config.yaml
n_kv_head: 6
norm_place: "pre"
tie_embeddings: true
parallel_block: false
init_std_o: 0.00902
decay_fraction: 1.0
doc_mask: false
train_tokens: 288800000
Each number is 128 + 24 x the weight over its row's rms, rounded and kept within 0 to 255. Layers, rows and columns count from 0. Numbers have three digits each. The size before them is the row's rms in percent of the matrix's.

# up: layer 2 MLP up, 768x192, rms 0.187, rows 241-340, columns 64-127
# down: layer 2 MLP down (transposed), 768x192, rms 0.173, rows 241-340, columns 64-127
up241 105:124131077127126118115145116110159137129114101137150130131124113106127126158086125136118102169113149089139134176151101165146136130120145134166107135133123163129148124088134149135136118147137140
down241 104:137056064105127145180152147104165082129100117113107127163141140144076135132096113126122173159130133110121146121131137110131141068143107122136144122126149105122131194124156114135111067135118118
up242 112:149095137119114129108115126161141090087124096110149071070120125099127154178128142092145134174114161103182118149146131116105092171084124138131110141127101119130162105132135101157167144061110111
down242 108:086117108073182129108098159102131154137115105101124152185084112096131173174128141129156112113131126159125148147154154140113095147126133138152106156158111120149152200109157101167127152138173110
up243 086:099137114118146116120164131144121175104170124153109104128120124150112141144061146177099128101156140138120116127115142195144132157156140131122146162149137147113136131153137096158144080116106121
down243 080:185104140113162141089104133100083149124118133110128144163110177140151138159106114122167143171156136108128139132144104109117105136175105119137139148173167135117150140122136106156158120104120100
up244 098:116111083117153129144118105175137122084141112127089152129146141118116151131135091154176146086109095138120151125135125156146151170121106130114143136104133144169092155138135142119106146116129120
down244 102:109131128137096098128090087136154155142130168114109100162137161124088099135146128106170115118136158111104151144139137127122106144143153098136108144111154124094143170140099138156155119149130106
up245 100:175130139147103079096152083102135156141123128105114085126112142168103132130141121144137099127129138086153153124108146111118174123103101117156134122169109182154128106097153156127132139116129110
down245 092:149087081103131111078135113112135109167125112124162120166127120136088167088072103085115126144120120058155147140109164107139136101113163111141128119110159122174131136160121134132110113110121091
up246 110:140109137096155164122125109135092102114123123118113147125111141109132122117158076149110093147138123146118122144109076182156120139115111113135134113141074134086127120078133110136120098114119091
down246 105:148099111127152137162129145097111080136149155138121161159140122131131114141108109143113093194106155123150123126160113150124152127104161088149121089122125117119168113149152157107081136136095111
up247 095:128143132098129110084129149130143141129124124107075161123117134159153127125096123120080134114185115176176114092122189129167091150132153111111138129103117156151100151155111141130162138111144119
down247 104:113160079158117138129111089106124172143100083096155110129106139159128167135138154090148132137089086127132132156109123141086157096154121126119138135160118138114166140123129153121132107075101156
up248 102:122092134103127150157134112143129141138145096148136112129092125091148108167141095137106114124104133137159133146144124133112114154110099078203090085095129125105103135136118117122109109117127095
down248 109:111163086127150067143145108131135130117123105100149142145119157151109096145110154132160157139173113136123103144131105136143105144127127152069098150113165112144104140130080122111113102141088164
up249 097:123158126154124114067136146132107126139124109146120104145142153119125161133126129148155081179081119181093175108133147117157106161143158133180179111137121103121134077135135134109084122105119135
down249 093:125166111139130137103140137135103105135115129096088095121149156112150162111120165141147138165133147143082170173154151090127151136129103187110172107123135122142114123137110138104119143128090136
up250 106:122150125142157115148140128097121147122124173108096092140179149124129129121132159111127116144142134154138180146102141138158106153133088125113135161155170129124111123137141104128132154149146170
down250 091:091120124109100128135123108095137086104142133131106103119114123130121122088124116120149121099115104108153051144134107126120134095140127136102101135122131097120140142152138104116132137154143124
up251 099:163150113115120158123144123125151133121115128121152110123162134162152132147091165170126151062135139163168100135136156157090137129118142127101130123138130113165085112166125150154153086096159112
down251 110:125115136064145163155142107099104151157132136135095120136145179144153156092152139139157122122136082077108116129105154137147166115154162131144112109179091164113109149116122124109124128153130096
up252 104:168143133143159103123147127158112139142103111105122134132126113140173128137116095128113112158179155136125125115149118098142125125109106086136138137130116191160089120156140139174117129112100112
down252 097:136132123159161136122128152120140125129100147146102081118136113094166137100120147121136154115130133124105132118112164117095154069175146098139165158131124153111160081121115118150149121100138139
up253 092:083121123126105105090147146090141079082138102112119090088126137123124113095116137159151171158143150125108089121110104110166127139114143153092110081119160092104143120176139154087093099106146156
down253 094:147125128151117155165153106128094141133139155108142113142151138162134172118131100134129134054115129133106136117124142108086115121175108118147198132137111117110105143117117162140097109163125160
up254 099:125131153139138101135176129144099087110158154130101115135157124145119110109111135139164127122144132098105135140139120117137128180121125147146100166103135129155138134106145139151168108152172113
down254 093:137131121117133121150137174166151165154176215107142134135100145185136123118116161101143112097127144123107128111074112150085125142112133146167099118069110125118121110112109163125125137159121132
up255 101:144193094128100123091126132095116182116091116099133119112148123078107139101105117131180144105117141139160150103151137118086117133155139165084087150171082100148152086140097127114154152105132124
down255 089:114126090120093114139107127149101133141139150129154176128124112080111119152138178119109147122163155120119142130128143156105194140168154137093116136125149162137144134104116083107143140133156106
up256 109:138136080147136107104102107127148121118133110072154146162141145122067128118102132130134154176155147109132127091142099164153125097143121135109093128124159135165140116121106127095092128125133132
down256 099:145159111145038137151065063157113119129153142107105130090110139126103158133140096147148154133136158139131130120133110121140146138146151090151121167081130130118112126108122138100164159143103133
up257 111:154069132124124104111108142161129130122096122110085138174117169148104088133126128154114123135148141144130123164170130106129100114115170130155107147116158103161095137139131168138160139113104107
down257 105:110132172116119138131120093094135128147135131145151157122151131152159132101069094090144151152106125112103117123169099103142141107114125128130186142115157125144113078125170074134141146140134124
up258 096:075126101121147119114125147121114131125165140126134100153126155115123117111133132136111099156124112102157180126109145104121138104133164119150141103094132129099133127122137148125114146077101118
down258 093:103118133119124146151153134158096144131133135147129128156075118115109107155181137124102140141090146119155125160116146136102134068145124171081098115070129130120123109099200113151130135121152123
up259 093:119132110148132079123142148109107078121123119103145139146151131112167107181107115134119140129135137147157153139146154115148099142115127102099105150141142087123140138098104098144110157119133107
down259 097:142112160100086144158152119123134121142141113108165152103173107137108149111111101117158153196148132104103145127134109174115135158138128097120107095078101129147107105118088122146092152103122106
up260 099:143104134136141099157109115127144126161207135150157120144111157084139134103103131150173143107101121106140129102143131100162107084109124115124154147130139129096129118125105171151142112177179085
down260 093:129122136160150150111124093101096096159171093156133142134131178099163160116147157151127112169127154088133168132134154133118168133116174123142087130090120158093141127102135112107105141109132128
up261 097:145084126130162099155149123132157171125103140122122117153105099100155122134150084147165112149124148135138158118182157137131120117137157167162135123157148144139146095115115106161150129101145152
down261 092:144121188137143079113146081112106111117112158126126105106141119087080130118145077114122126114162120089129148105184074093132117125117142117122131144070177150142150137127107132117102150115121142
up262 130:135096065140125115094115115154146119127124104135163117098151132137108123118160097069110118135128128094135102160091130171119123131120125068156133159107142073166111153127155105158139144125077149
down262 121:124126098101154188105096134148149124147096130149130145157158146117134113108105087092106121156069121123134146134131120164128157111124152090136128154133108115164155139129137136079109149143108186
up263 110:106127151152123120106132148150117159143130111129178097079120089161158160139132115113115160145084106114155093156115145124133112115097117132103090119115149137177120110174145117108168163082171149
down263 119:118125161138147164167142135113139165148129138150131146128139091141152099154106108085119136110141072148073130178121112110124103143128142112133118128149089090127114150129150099124143153134134129
up264 115:153159106115136103142167169129131135110139093140071141099148146077102141123135164111143175129131123102161116139120150140091155135112085135118100133180146162099091120146070147140124118145099128
down264 113:136143088157122121111097125122138097123140106129142107138176080076167129143176135142112143146143097151138100150113128117128150140127141099181162118135117193169120137167099154097158170161169114
up265 099:120144106150180145131129131109113152150149130144125089146114088110126164110169111139105127109102123117143145095111141160094115139090108093117096170139125143167141117165143135091152090074085150
down265 097:120097085138102086137134106148094163168131139097166142153158108106080136102105070119138148130145145148127134124149187115127148146100097132114107131098118136114094156129170104155106124149156141
up266 091:116110110178108064168131129142141086138107123144128076103160109117145128119126157141145109098121129145122156130125131126130135137165183081145159116192155197158100163110119151123123100122095127
down266 085:114179136150142109097140145140143129128155125116123111128114091142088163146119108123119142142148191159127146133111097117139127103125166117168118104115119149098086131134118090111101115124143092
up267 096:178094119132100116143126096122153146145153096144172127128164087144124176098126154161111129127135124108077138181157155153102147123124123125114122136118109109142076120124121150126102132146128146
down267 103:154117108144093134074132116093134127121098137132141150137120105117123096113150105101159150087159139129156106122155139134132108066157104075111131108159122118147172121127159150180174134100154101
up268 102:157118142157126089148147163130158144087103114126143147165168138129149127159137118128155158135123096111127174147106121174145071137149171118162140148096124056125098127109153151118119105114144089
down268 103:164088104125133123146118135145130120145086102184132140126161125167168164134117153124102114111141110103133156124176131189107078092134127103136129116109122067148081136127144110119116155121165138
up269 092:098130081138144124118143109150162157160099154083151113152170137160125114145173125155112137188132158136107124100111167162153102091123153131129146086127117119125108119146082118161121152144112105
down269 102:170111164143138094155120178147134116133112141062121139101123135074139186112089157097111146134165117123113140154115114139123128166113143129111130113084138145110147170129150166131119126112118159
up270 093:169156119127129096123106147147126186166143125133159131101075130135112110102116156156126172116120117157112143107157098151137125126186151105137140145177130106112136128099152112105093116103123149
down270 096:137167135126130101099124146176132148140148153124141120111098111124123105122118132132143108119086108124111104151150118131129116145135107112110142138149126093112110131104158128118130151088145143
up271 102:172118110184134099120113148161134153166129128146126131123153148094140106156119113114120119108174106109129102117121087111132135107085121154116110185104150115126124151141113155132076110124107148
down271 103:096114107091138150155160100082139106098136126158157109084121112157161137081127142160118131115090120116125082130111131153097126108114158133149105111134125116132133139135091132144141108108145160
up272 091:140084102129163135121124085090152119094149119143159117123164110085123118172144143157124142122102111148120130127155133122114131163121111176150143158124141153121152136157122143145120120103121089
down272 095:146134143108149098084142164108142116093151142154125155103143137147116102138085136134106133163080183107133087118146162147166118116102134088109072112097147139140103176071145173117156145123118117
up273 077:121133147148122072115110161127139090102125119146149117135113112139103150172158124080106187114107103120086088103107144128126127139116098130139159107088116132122055142112141111156115121115169171
down273 082:152131080149168167119102130104088159096125146116156148110131159122114122151118128157159165123180146133174124086171168134129112119144138108163104102177151071115159109190149110143115176130125151
up274 106:114142100144140129108159139114114122153138159139171128136166124141171184120126108128090186130148109161100126108100168126130113121144140115114129130150091135095110086136103152146143127088129140
down274 100:116146132138117105096114161133147130095174101148137117112120100124130192139104130132100174119153162102128099114107151116112150121182142117087134152144135113163139103129184143171139168130109104
up275 090:136094120147138119118138160105144119107157112151127153134121073115131130154141110172102134097116129104169126122143152153108070141110152114103111122074123118114139128142175130167143081153159136
down275 089:140126135156157105147134120143093166126145145128136129146169143127158135175085147101157116160140123183078153117152148103131136111120089132167123134133137121102140138119122180109158148156120103
up276 074:121134132133168103161136145196125110111127137144124124078117116140143118078112140152132107139120179115105102145101103100112117105093126123134108061042121102133131133143123151133107114112109125
down276 073:106126092169169118129142120095129148105122120114106111068092141104114091107141116123161153122112136151126112148110097110087114126158173138118116126078146083136130137140094130122138106145126144
up277 098:148084163196108142142149158130164170132150101132171127139142142155137120083101102098158095136132121174170180136124161146110165136138148119137121129152091127136131116128130126088134119090161130
down277 096:113137159126115104136142123134147134089115135153100088190105149166117142173111125104131145167130074117099137099106131100107150127139109117139129135172133148083128108133104137125113141124139150
up278 097:130072107126109143157127120168099146158073073099122091123107153129150133147119114122094132152095145120136091100114139196086126104136124135138134154155182104148145134146141135167122120155127131
down278 108:140163125116170123124116125143110149131175141174097150097160170101133112088156122092123123127108133137115129123126131142108123117112110113152116138190088124161163104182119125104168135116116101
up279 094:137199130126114147093135138153113112148123098128141125140115111123136166131131135122167093136112119142137121130138155114092168118140119102094098175104130116111100119109139115088137134101152118
down279 091:096126161069153094171124094123096097130122101125087156106122185134097155121094135114103147151132171140141160141122083136106091141090098124126111107111167130141153161159155122107129106112124129
up280 098:095130196121142112164137107139142125097166087128142126130122122125108105128140166114129138133125153118082123121147109124073137101121122152108116140111121127123143144139132148135187062149136130
down280 115:165131099164088119117144099148152141140172140111152115126181097138144064090108103147108102136150124144089135075092134154110149136121152112087104123130132098070145107070077160153116137131132124
up281 106:149120104135109141133094141147138155128176117141130122148182094133084122122091145121095159137098137181164114147142157094094134150143164162145126186121113124104101137071158141132147154135124099
down281 106:110126135154144136145109179166130121112147119144132119137122122093110156105152187134106129096125095092164166125106119183076123106096155127129119130137126152113162129138096096125121151125072139
up282 105:136104114124121118130134096135134142151091111139113094132134136156122129186118096139169107155152089141141120127088135112117132117163129140119106123118151091156109123114117158110119158123180128
down282 100:108130148133187145134112155117177165148124131145115098154120114149143126151176132135123111195121127148103121145111125139105108164141139136103129111098108162124153118113152133122120096166122137
up283 106:147170096097099093112140109154125150122102095132143156118142167162133144159128134133131138121160130167168130077132136146123146139146141105162148141128106155121121112121137131132099157114131091
down283 105:135123135079114130127062181134148105120116102104124145171179156127102185171146174148166136112122178136169130152152131105143139102153095099142118132144146160098123165111130124112132118147119124
up284 100:126142164105079130159143077139123135094126150150104132160116135156109168135139120149168108113114114169161116159143088131103120145145171121161093145126163144116069098134141141139110068142125145
down284 102:161143158172130108121124139143150096168091146130137128119130121137150138179104138129078085133121121100089114105111101079098158148161138122151138125100122158166111116134154146132142119104153144
up285 091:126149164138131144141137101084157131111104116131097138103105123102107093117090134127152188141128121123128112085150150104115125133115156125121134085128160124115159150101148143149114119129110129
down285 083:120150161159123166150118153142106139178138167122155119145115144125150140108156084120148107075125145117182126092174149143087147112186160145125129128107113128147136095146080085127126145114108087
up286 101:120103143127161123127173097141077151105125104108089087126108103129144118169147139107105103145098150134174121165078149111146142111134137141123103130122145209110082146095127160131148072138134100
down286 106:097158136115112091121173128123143121145165169132124131105118119121109111099111103148178121107090102149098092098116147129092140142154146131094121136131085100132153118128157129092095138116169170
up287 120:112141131163121165082148136097148170130165116164090107140098089121153153142149120077119133136119117098142095118138123146166120124092094104120142112096142122124113106133122149114123123140150099
down287 109:111136136148113111128111120146128095130150139129148141104117119136119094122117171132131203135139190157129163143165074113132094116112100122122105117065139109141119117113087125142112095121160151
up288 110:142115125129111133118137141104119092085153098110087085152112090075119055141166141108153150123144161083129128154150123122149090103142088135136145196100113136127122119145109143123169164139137117
down288 107:141072112135160159131114164159108107126159138100139116135127137138116148144134160185108111107126126128150138126078093163108122161160122081150159111119139134112084125144143146139126141159169097
up289 101:138146119139095122146110066170075155098173145141148114090168100127136134106144150108127119131124126145130132135157184158125109167135084117122139110094096131132093118141111145111117140127153086
down289 108:106093176086186127103134089133107153086125159154112169163100121135124184136127152162158139082160134160141112148172115114139156070172127114149125123117106157111149127093119134106102108162151145
up290 093:190153121149124139121132102076140170167123104105078114118130129065137129168140126095146132110177153106148184155131120104117136153173126109137191152112127163152143151103111162109142101121151129
down290 088:177131147181134139155104137134121133140149149121107119115170131129124104117121136102158117088156090122116133143149107175138077152126184155120135123093110136135104109090138160097137110103143129
up291 101:127142151127133130107164109140149108182123120132110141134128161114122132131125136144183109086099101148153135135143154155205105102086120167113115129098161120133111105124109169098135151147155088
down291 105:144188192127135159138150156147115162124122108121119156143152109162097123108123117107084112128139146148114141118089146115143130115129139092130079141184092088127118123140133131130125109084099133
up292 096:122140126142144156119142096133110094116129147080129111081120109136132135114154105143179093172083175090093067121158132172130106136139146159140125142151114150136100149123105104140146126139163079
down292 116:136143123093172161124164121156134110127155083149100177100127095141123104121144134135145078088123139147069159139134090148134123140136167151105074154129093118138150123088125096102122117157160141
up293 102:158094150120096098159129077169174085121125106106108106154163106147126144110178098157120176117154113103135140122101154104097121118132096146136126134131164137132068140112137133107130070097153150
down293 098:120157113155147091125140131127133115121115120081119128121138112079186123130121161117160163107161112106133152175104191120119057101134116135106162176122132162110123161116118113128128193123133123
up294 075:136119102136107165093162174118152123138156126138143129164138110165130143154114133157081126114131127089135128119115114165108140118118122136137129122128117117182090085103087120106114111148135098
down294 084:127111151158192126159128123149123171112135130105137120106135147127134117113142102133156088091126103158179153137131138146160137101102149112121140130186124119078147123182137119102168153103123134
up295 102:121079100130143101110140100119140118142147168112147110141131095072126118106094139104161092133165125196110130103103136138134094151125095078148138148140109137114116160090146095091123121149163150
down295 102:157098127150143126112127148142079130128145116109126129100153097079160138103118101132141105102084121103094085132080160153097111104106183118104132134101097116164138166114130172100139144122151068
up296 094:152140111115139088127109155138136149125167156141078146133118123132118134094099138110154140109096125113122140086136139179142159141130134128122132179163164122092124118121156051144131134112109101
down296 095:125128146146149122070114192160082165136160127098119126118133116157143114094151114150140123101112147091087143106134122144151043139114119142125177123092121109112093109140145113098145153152114104
up297 083:109138114120119134161097097138148187140085127092097120117125087110137135119137138155140182155141150162142150140121112169115171147163130138190071096091148143136152073122130126140151125110119128
down297 090:146124126109082122119092125123117147156101127108123135114125127123129126119124101123117101131117144165137142123139118134125107057106134122128141128166095172084151094164091125146126147116094162
up298 100:136104120137167064122104106145073156131142120112133106083126163147135152100077172098140147110113121152133140143085116137114127130127145171136136126176159094143145160143128159136153150128126141
down298 100:137144105198131143111115134161084126158143136142085120114130157156100173122089160113132148146158128122108094126091156089104137143129105104122127139150117132150117164129141122115092178111158143
up299 113:130122094138145118128121153102149136103108146105158111132101143147118066112089083123121100097190083134156142127132151121070092133116093141158168096141144125137142113103114136118086142125113122
down299 101:168106107119123120135133145163144144163090135104160101128091105139176112126098107105156119153150084147124094081094155112100149145107148162115155120153119158117153104121108126110125160120114122
up300 095:142136160171109132130137109128096112109126159094069116166124110142163166114113113123100147116125135138134126144090073106142119139125125143130082130190164135139118143107154088166090099132171150
down300 099:116120084180101148086128111152097107148081146088161095086136090094121105109132124102128093150114144106120121154118103122114124144114155139153144129086123151120111107126134126116140132103164143
up301 104:120124145159126103155122157139121151169129101100139145133121111141129128134118112153094098168101089166112140094126132105132109193110137153160120115125155145136102092095116135100115133145107146
down301 099:131131098083086084158125129117147165101142128147120137125091169129083122138163135116094117130133126116068125116134119131099170151084080111160105144136116128104114151090139102165132168161097160
up302 089:149068143165120090149123150142106085151139129121121118102165132134130144138134140138123118143118145144116093085097158113132156155136162160117096122134110116128156131158084125109130131160149160
down302 096:110128123129154075116138160078151121140139160107130117137103145117108100108157093118160161097112107125085164179141129137148092153134116132109134108136134146143147139128190141135100087127119133
up303 110:114110074097164119111129113121192108083105118151139112087144116097124157137089161098122100126120130141124103156132129098148129134140108143182148156164167137163114118132165128112141153147173128
down303 130:152139164160133115142100133156153148123116143093108114174151152170100144127137168128141135120127142117138157093126141142159138126168114177082144137095098137112162148139126126128144137117114142
up304 064:159104083139115116181147159141081152110114153165178126162103139085159141148108127088119122118134124080081117130119163095141106115167109106158137121147160139149127155121133117111151109122133153
down304 066:104162103107143114167128169153092148144138090124141098151110134086144134169128086085114144102117153150124148162086139140125098145107104128170154095146138117101112114174116134186113098112187138
up305 098:133168150201139087142103124131148135148138135120165111121130129092142141134098103138135101176156094139089118133161143098152132089129121113126142125123162109126097141135098119126102165119118138
down305 109:165159141147107134124122130095108133178130113132132109130102114110083115128123162113124149157092118105129123120161134121127154092106103107136138102107109147151144114179089099127104129106124155
up306 097:132069144139118121121151138149158152155148135129113166109116106123071128148131110129081114095159121177115082143161173138111123109167190170129098134119148111141124113162153129093156099141132133
down306 105:170119114118193101121109174145078161172169120116089110150131127097097126170128120139119153098129082137109131081103167144140124153129126114120129085142172143128117129084142087126106139097092148
up307 098:136139134161160062126123137134093095121087190138138102125165138135150144121105112112098125119126095157133148141107131113126148119186112136160125117131155140123120122115171114197134102138110167
down307 096:132132137119158087102151128088080068114087182127139121134153152133158134103114173112100123096127097115119127110114132114144139113160119112149142078134115155103137120122164162174068095107140135
up308 114:120108089153149120114128146144152117154102098102122097145147137135160165139123162121172169138146091126125154196087144113180093122109120160081107112135122136123138130126145133142143134128149100
down308 113:172139153118115126128134088113124162105138122119109147137114139139104086117136124122115091132134158185133133145165137134119127125117098119182094141123063111118117163139146128141133107075087157
up309 104:149096103121168134120143091167121155091145104150182115100162111138087154147167112136177133098117134070160120096128125166154144124135134147110134148133130091195156117124092102106142156139159114
down309 101:168154133139096075148119110159159109144077153149134085138127099182102138117123145147162173142154124097100139128165143123113106183114144153101167101124118178115111134147119119131116099117163148
up310 102:130141139157134139166120126091150141112144166124106090091116103093104115168118150142099106131135085116192126132111110130102110147106139099162124098104128139100137138085159150155092135121145147
down310 098:101153166115167106137123119094178100179143165101115112148126156160065109143090170109128154127136106142111122090154105120121112138099138113157130127131115141155142113135166094123109144069119137
up311 099:086120151123138085108134132134086084096167111127120161132126157144128151103113137126165112126132098149150156138140085106087145130140129161150131141107118166081090101144117100144131147128135145
down311 089:127053152115095142119117089114144104113122139116102180148141149108139140114135111092147103081130148130132141142152130146133168071114098123160141128129168114088150130101117168133102145132185127
up312 103:122114159141089139112147145119176150120130099130141158123120173111111121175077106121165132095108111163115088121135147148172140127159154119145139160125140093124098166099149179133136126175120173
down312 102:110132082120116121146161159130122111091171120141131119165118121115129119117165167172128159079150161104120118117117152152077130164109167126064114151128080118149137130121120140099124087084153085
up313 105:151096105168165126130144120100170090119136142136130120079175124085110118121149172137128113118170112135134097100117143134151140148114134134107112139124105143123118152121168117120086110129134125
down313 101:111172152095141137145088121128151173131120152159144130213123145157143159129111142119128089177075095125115130095123103133110142126133150125139146121156122129132152148098151118129139146146102149
up314 099:138141146133131143133139112135117115176121142128114102130115104128132159111082161099115141119121105149157109122117125128148151167144166112143115118165116112132138141130151143120094096125148107
down314 087:136090106132128139134095135114116147151100115151087130168090124118138155133113158128128152158168112155113102115134123098132129149114117124125177095111093143115102180143187128137149133168127096
up315 098:122142131122110082105158177121126139076134104136144079134147137129098077136165103128128131109113138122132127131085106143128108163157106163134148141125141107118149094140123149116136138115127100
down315 099:128155127080156147140152170098154129088109115138150102117132116125141094119139117131099143098112147126161118152151117130121081127146153134148137147100112113140109132115123134109168107119121145
up316 104:088100105136110116149129132128123199144143127131115152085165143125138130154121157105109117163142170132135130095100099109133101132140164151170139143129160134133109137142116120143187104129111131
down316 101:126125119142138109088127152137115090102106174145142173101140124143066090088136108135115139103048089135122121106167139156155092128130105127154106121134157104145142122156116102132093168158151112
up317 092:147155122116161116122146126126165123116122172138163185125150118105081150121127129085105122161108117101126095114146087137143140140127104160131117123147150128162114152120148144154096135129130112
down317 102:127160093161116082126138107126111132082146151107111114145177154083110106092117127113136080133140120140103138113133124135141103161128119117124128112127142173126145111091113144114103148134120106
up318 101:140138124125135148107126147140104126080118064148102148142110147113133080148118112135122100149141134115138139118150159155126136148155159118149123139132133135103148167147130125135088144095146145
down318 119:130157083112157136115149111091105155093119145136086152104154138093125128144154099139160125143127120146143161158129103114104144163126101110148137104177128084098172135154124139131181124147152127
up319 098:105134158106115123127146151123104105110104127124110144128133107154097128180172126136103099141108122116170145096108103116090132147132093197128114113123144131120093053112133127120136127083109157
down319 097:185122144145153147146117119130125144158157122112101120121170146143145173128111143134128138165127146102117051112152129139139145128141141127165157128116114153189153136149136144184122106140117090
up320 096:178111135090158118146134115088139100090136120125165184181118124100138132170118128120141121133130106106097111184102125117121147106139075102150121140139141119078104154123151146154121143097145145
down320 086:136141135083133115143133120091123173145116145140176142154130113118135094166134123125150152177077118129094096160141123115088155128151103153124102111122172157119092119122134136121162164115151158
up321 090:106073130150123175069151133107134102111182099120088128157147106120055131122110131125129129109158179110102111125119155086150076120148123117128099138119098166157097082078181137111122115096146163
down321 090:101133124149130116121156163131122143166152148110117142123108105097131119159095135133109115113142125157131161109137096152161088139146172110138124085145141111118112085113142154127081151120124133
up322 098:076125110125138118115101067171152098160107091124143129106132113105166109098150122141120142103150096112121092154111103138088166156173119134133149122129148160111122091131123126110166121085128159
down322 095:147141149161150135100129083071168130100125171155122119178148042153098141170116072137159139125114134115113135118115148105136132161123128128139130088104107089117134153140099103139155109084148148
up323 108:128110154117148129115147176117105147125151106139115161123133143153144131116101104142158140108148129114135142120133108110097120131146153148149147129099130128088119124118131140177117133139123129
down323 113:150166182109150101121112116111130100095133140166150144099144156128113131105169140107136099132126101123148080132126072132164125094108109111135138104123145150169160127119120122168141160110104131
up324 091:166126121130097169132151166128116137126153109138142144138134126123123096137138131158145151143141160155153113086123189108152124113126070179182123159147192131144141131101115119140152115132119092
down324 097:154091152113106098100160147119120106124122151066110132098120113177127126128116123146091116097086115063086114172112078097096121130111127096123156099156139100182113098103136137137094093121130150
up325 106:156148088167161061116139126100127119125116155077108143124111182165136099144109163160121124166127160112120158154130166120091112074143115152158120132126147185146125137125116107094162114123103156
down325 100:098087144139159117122102120106099133150114098127121156112114166104108122124100146154156120136129167112153138084103153131115136146146076131148092160118194151111128158162189094084140137155127095
up326 102:100147106142138131159118141108145103125127139130142121127105151100118103166146096152117116124123065168110116173100122109184102120117077111133122107120194131083097177110141132082136088099111168
down326 101:143143087119154117132133185125152124154109119133121100111116097114105142104079138133095171162123128109109080141113148125085115123176127086145152144110121170154169113091137080107109153140158163
up327 103:165127175119088108142145134169150153141116149137137126096109154156170146161121114132104129134134129148124132138093106163092081114155139119105117119118113122136113178131151157133122141100114147
down327 097:111111160143112156122086165151115175117102153153158146148124153155120163140138161095100102127145157153117152124123113101131113092078113124161135100150109120101114130151134118155147120130083112
up328 096:149151159110126104103114133143107112097097120113138138102121109117096138141103165123153096177144136095134106115164133138123129152138148117161126109125097173051133114098171104128137138154131149
down328 088:122122117141135158102169159137111148133093195117156141131125126134142125114112125148077108141084130156132115153093120147110136096117120135134119110114129121117164171100113150122126110135127117
up329 088:137128123129147084145141106117106129114134138119077130138120151132150086140126147166142120162118132090107150107098112128187106139144123089136138104135133120140128121098118138173120122133152108
down329 091:116147123072138131174177146095116131171092132107190119125094117108113113157157099116164131087135104122151149097125117113134061129094135105142149157081089096131106129152114114106072159146107135
up330 089:113132081101131107135163140171181150110149133114096157108146141143123159096130131152136156117121148124100140135131099115128117184136154110136115160139184101145131160161150116135121110170153123
down330 092:131122132116095146144135144138115141106103125127105154113150150126118176101090174086126144110145113095154133110142107140099142133127144112125101084127115140184128080176100172142151088121099155
up331 097:099188146147110119118141171131122091142126093163178151130134096099115141145134141111083144188108112135114132117134108128130098106149146115126126105111118139120122132157108132093145137131146144
down331 104:106086151115152180114122103117123127114129149103128089085128127110130119147141143148087105109140150110108076111126122168106135142167147095159147103148099118136130120088120163113115117076114109
up332 097:136171091158177132178123127138109147135130169169094126142129075127092129106133110183127108168121123112124151163093084102143108099095128111125088128082126118137133192078129125105126099147108156
down332 098:109158174115152143111128169099148162127099126140133163118141103162139136095123121125117148095103134104135103147095130122112127094138110097107126127126124134130148145147187104151153086100133124
up333 098:129110186152090107151141134141107167160108123129158105137120119133136106108169192144142120101132147110102143094110181139119085120167110088187133162118133134128091160129133124102096121121133138
down333 115:193102151139129115156167096150116091121132131108080152145130103112139125152110112125172143146133094100137147147137103131114118140115176187106132081153124125116127122119106124122163157119098131
up334 119:137107105177150158092098085134118117137084084149172132091113118090120138139090129130109139138108095113129111127115125144079114132147128112122130081149152104170157118127148113138177172129105148
down334 121:100103111139141156133133098120138097156068153134126105074112100092095122139157128114115116129147121131159130098155159149126146125109132152105110125118141170138166154130137164116111162109122130
up335 095:148146133127147119131130122133133131128123141065155124105152145113097165148135087146108149139116169148162138100140078099191102124086139115147152095099160118119089167134121097158123133130132099
down335 091:136139123111165116136143146143134186146136127123105117190140097179132155148118131107119126136109174161141134100123123131135138065143149126130078086134130100133109118143084116078154143097146172
up336 098:146126130181131101148125165131139131155121159108105139143138136131110114113119093112121118120158114149129141137152085115098095096101118077106128180136126144127114128157110146137108167167101129
down336 111:143119130103132133146135126139142166123148083144065077131166141143114171135123116164126126151086087106127126099095143133150101142173123137120164127131119147107089118138129144127152129168090091
up337 105:120170147118154095108135107114121087071126077123189135147120135122135128123101161098165129128101148144136142132170121174123171126127133141143175162161152110136100102118135126138125138112149133
down337 103:153127134176135157109135126148135143149124098118167119086147137112120116151103112187146122187119124097107086132122108167097127102131129144107176135145117087166124101133086142141165092090101096
up338 111:129115164148110091131106096079106102106143123113120152131090138146142115122164147151153083155159124116107072127141136161096135119119109111126130128124159118116150117137159129167145096165126119
down338 097:094143151161141132137149138130175135124123161084144148135132147104066094190181116128141149126099134148103149167114140113162134144105145101126110117108120119157085120118106156093116127095114177
up339 103:153114120114136152133115134132133155143140123123124131088140111114142126130090193116134092128108104114149132105160120152086155160137096106076138157171111089117095114135137182130077138149142163
down339 104:150098129143141154171096143153160132156120129105127110077116116153151132122156103093117125143123134144093121122108129112147101130119175120114135098132119116133140148144145107110111153090123103
up340 085:094153110087108067149134099157109112127132113113108105123128084093092091135095156103167121142141113124114126127152131136134082109140109133119121126112184119137111162097115149138151176119125150
down340 082:104129158105136137119092159151142104085112100146143153137150149173094145087160097151170094102125128139155116125123144198166116093135144101109150138128151133127157132120113125138074148151128169